Part of a small language model's weights: no biases in attention or MLP.
Each number is 500 + 25 x the weight over its row's rms, rounded and kept within 0 to 999. Layers, rows and columns count from 0. Numbers have three digits each. The size before them is the row's rms in percent of the matrix's.

# layer 7 MLP gate, 384x96, rms 0.205, rows 290-318, columns 0-95
090:489488447507505528459524537466493543486509504547502504547503451470500482462523488537478473492488507486489518511541473479474466510466485478448493466478458514485454521504485491524459541490521504490453493460498476526532486487466510471503491478511511490521475495536496498473513514512519515533
104:451494462466517453501508470508493510471496469483515510474507535477516532432479479506466529510545491564496536481538509517486497481505516525488500463493491507512539511510457519523494488486525520520487472453496500507524528496501483476547518469530476515504535524469501474503473456502506530517
109:477510476523478513508509522470506492495522495465514507554479499492470463521493489505506506495488446443518534501522475479521494504526498463500524499487497501529524524530449534486489502536500493463494499487479458522552505497527516500513509520533542475513470469527488544539527577476512513522
108:458474481472500477569501499482435529461533491506483501504474519488479498506488525493495467481494521515526559499499513483492490513496531490507489547454463486482507509492531523498538470466529510461525493506465518490473513491526478473496471472567451512469496476484520494505503513534520483500
099:523514478467472512485506473525416524501563485515531495534491501494488509523492494481495547511523521532500528484483484521503459524519472488506525485500486497541515481495505511497448487518497526478476482515511495448477512509518535536488515501488540496546508479509555500489542518520482462456
113:480513485523485543491503490499514488557498508504505512487519509527481491514496533487484515477451517527427488492501479508499496470510486511494501475489472570512502524479504492541516509483514485528513514487451447477498497516455511507501444519485507494573490533487468499523480548461507527476
099:520481479470516487542536517484558555503506470469509531556478490495502519488526474465541475487481446479507509533511546475455511488507494487506489514493510496551472501460488548472501519479509510512506535504481531460503501513522517494509514564481503506514536512469499495521474505479517488482
096:497514499479523508482508533542489511519504522505471534500511509516495493525484465508466493509489485486511508457495472542515505509498526511453516536500486522480573473513460499507529474525533526488471557537527498503472487518530485516508469456472497510481470516467549511502516498515447563520
102:481485521538465517508532485481499508455502527482500515480484544474472480477519511481512515515505479529469514517496536503522472525476478577464503511489449518498485493497496465512490501472554523507490529456483497524520503512489512511519466533447496481447459523497535488445503520518499502518
098:510497492471475503508484510495495515500486492483506481509488492511492520489486501527524472451558462498478491481517494520468507511481498504504466511477491417435539523520481501490528488444519532479471468487506533531507502485510460459508484513502464506559515468466467542481477475509505506536
101:480513539514424514541476513483427479491485477501501513508514454472500522531461500483525498487524515513489521467567482488515496505498488500495540481473501519493541499495496496483491487548530480506494489513510498451509498511522526494481510511553526519481482521513535424507476506500502484512
091:464522486494469466481486525553532466484471464504444527540521490485542474509532499482489509531554507523499484512486533507489534463527495501508507500490460502531505535529467496500484546515524521537486491481495504472493459504474517431539499512532458522513502519506483506499472495500477508517
107:490538523509510496500559481474551500514515487504485471526487480503524498499495491495499468503543431451504506500511482518495467482492496501517475570489528479518492461514503510482501517485533487516505458537483496533415509480492500544481520477473492522530529478510497495505523506498524481454
103:475499535490508471499490482513501495468528487522464526500547454517491492475471562510516516514471491492465530484475469438487547496516501479490477527520484499517543509495506501499489508465533530462489540525489496521449486487523554520483507522460532480492495491492470506524468510513511556515
098:505494530505482502521503505498480482524472483511494548460544489489490528494512516529517507506492456480558511511527491529477481468509497468475481517498509523508514520524480493525512538520571509459568544493513492512507504466506444510470468489508533506484444540469492508483493503481484523529
083:452506447448500486447498497527520493527468512513495518527499485507529529486511460524532494497480491500513497505499506452527520462473461483500457535527526493493490518546485455521506472514491470525504514488527535507503525507555482491523511504469533516551512494516540485450493509542492499507
092:528481527472510489501516529467497479533525505498555464500493482483464457504495520465496505465489514472494478496540528518515494507492533485496471486500463495503485499497515484506554544534479501497532550525497554493488495465531451455510512531512515475520511455551521502516542480465480501517
108:447519488494503495520497535524489527514456552496484498487517470507454473477499543488455528520507513520467532467517514467505492505558517506471508511481507517492493491506536537507558514491489477516510486468544488531493460457532484472541525488526519501524510523497494494514507508467483525553
096:476531507468512527502469441478531475507526479520489478499503531504476517515505544493528525483487521523491492544549513522507504502496504489499468474495491501490475487548534508540487479493511477498539472472500551507426508488524524518508459557487514510477536489503499497520478476518550518463
101:531502520501495496457512553441523470520531499498482508517473496533482517488525494491502499513495510495506523502525505529458505540552543514500501495480485503450505484520479508503462449481529473476525497479529511493519499458507464465517493498541544472526498439473504513533490460527497477466
101:487462450486439487490499531522499512507470501506444515483512542535478509498481517523516547468519534533507473484502457496483472528491505503496485541457531489524513546468502544534517495528522511550486528483521495488510516514514516480465478470515506515547471500474523506477488484460495517500
096:517547509489468498521503451513538491490494497467494486527495478485504514490559503529499496479476519513484538470492527467497538500505498494520456447475510558535554501507490508524495476482512520502507491476419498506465513526498504508527494531488513509502491506522558498474515512468530536534
104:534525559479517481504492473459481461516464480497559538517497508500504482502495475490495459506545537503502493520480512532515475455468451505492493497512526482519506500515502495498523549475542545485544535499496525459480500485531488505516483474453502489476534539497509518496443509496514492506
090:547498520489470540469486494502520538502508448488549510538544474515463516508489506507502498472509512507493472538506535526453499473492469505487505527530547466482539558472526504493490484505529447502519490563504490524509495484465542502477522499489521520519473510470496482505500511503488493458
100:474495466498486504498492466461501476501565497536510518510510509517481516462529519472479494497502505517515512544499494471475545470466495517498502553457455487498508504509477552511511496495509427500482467501488493525498533482484458470515539488477514493473506482489499522536530520486566487470
088:498518459523519526526493525494553481512471524505524543513514518521485494528521517478466541534487536485481500492445508514477504492527531508529528536466512507493483501474518491521504472483490535504489482503467462508500555501508508483504463502526482520537430461451522489509481469535523500471
097:479488474477497494492462467502528512507565509433512478514523467525483455491515521465514502547454504491525521473510492500516517503536513545464497503485500497489496527474492462501531483513509456500502492456506481506464485547527508510507508505524503513577504491512509542485505483478501521452
111:462480504508551473505501460531515468503549472463542493500512499520450486483546471505513523510539515513499508537544474523527482513498484528495490519493526486495507528463490484516441514489526513475559443473492485508504515507487518477509512496525511542492488484511501494509498552491536547511
107:509501503503481491490549478486479484480487523488527471525520523495499487437493498506488501529511518527478510490501513519470525511544502449515527495504468478471504444493454499500506493522515508482544473545502503494485527508557555475518479489513541520531472583482501516483466499526520496491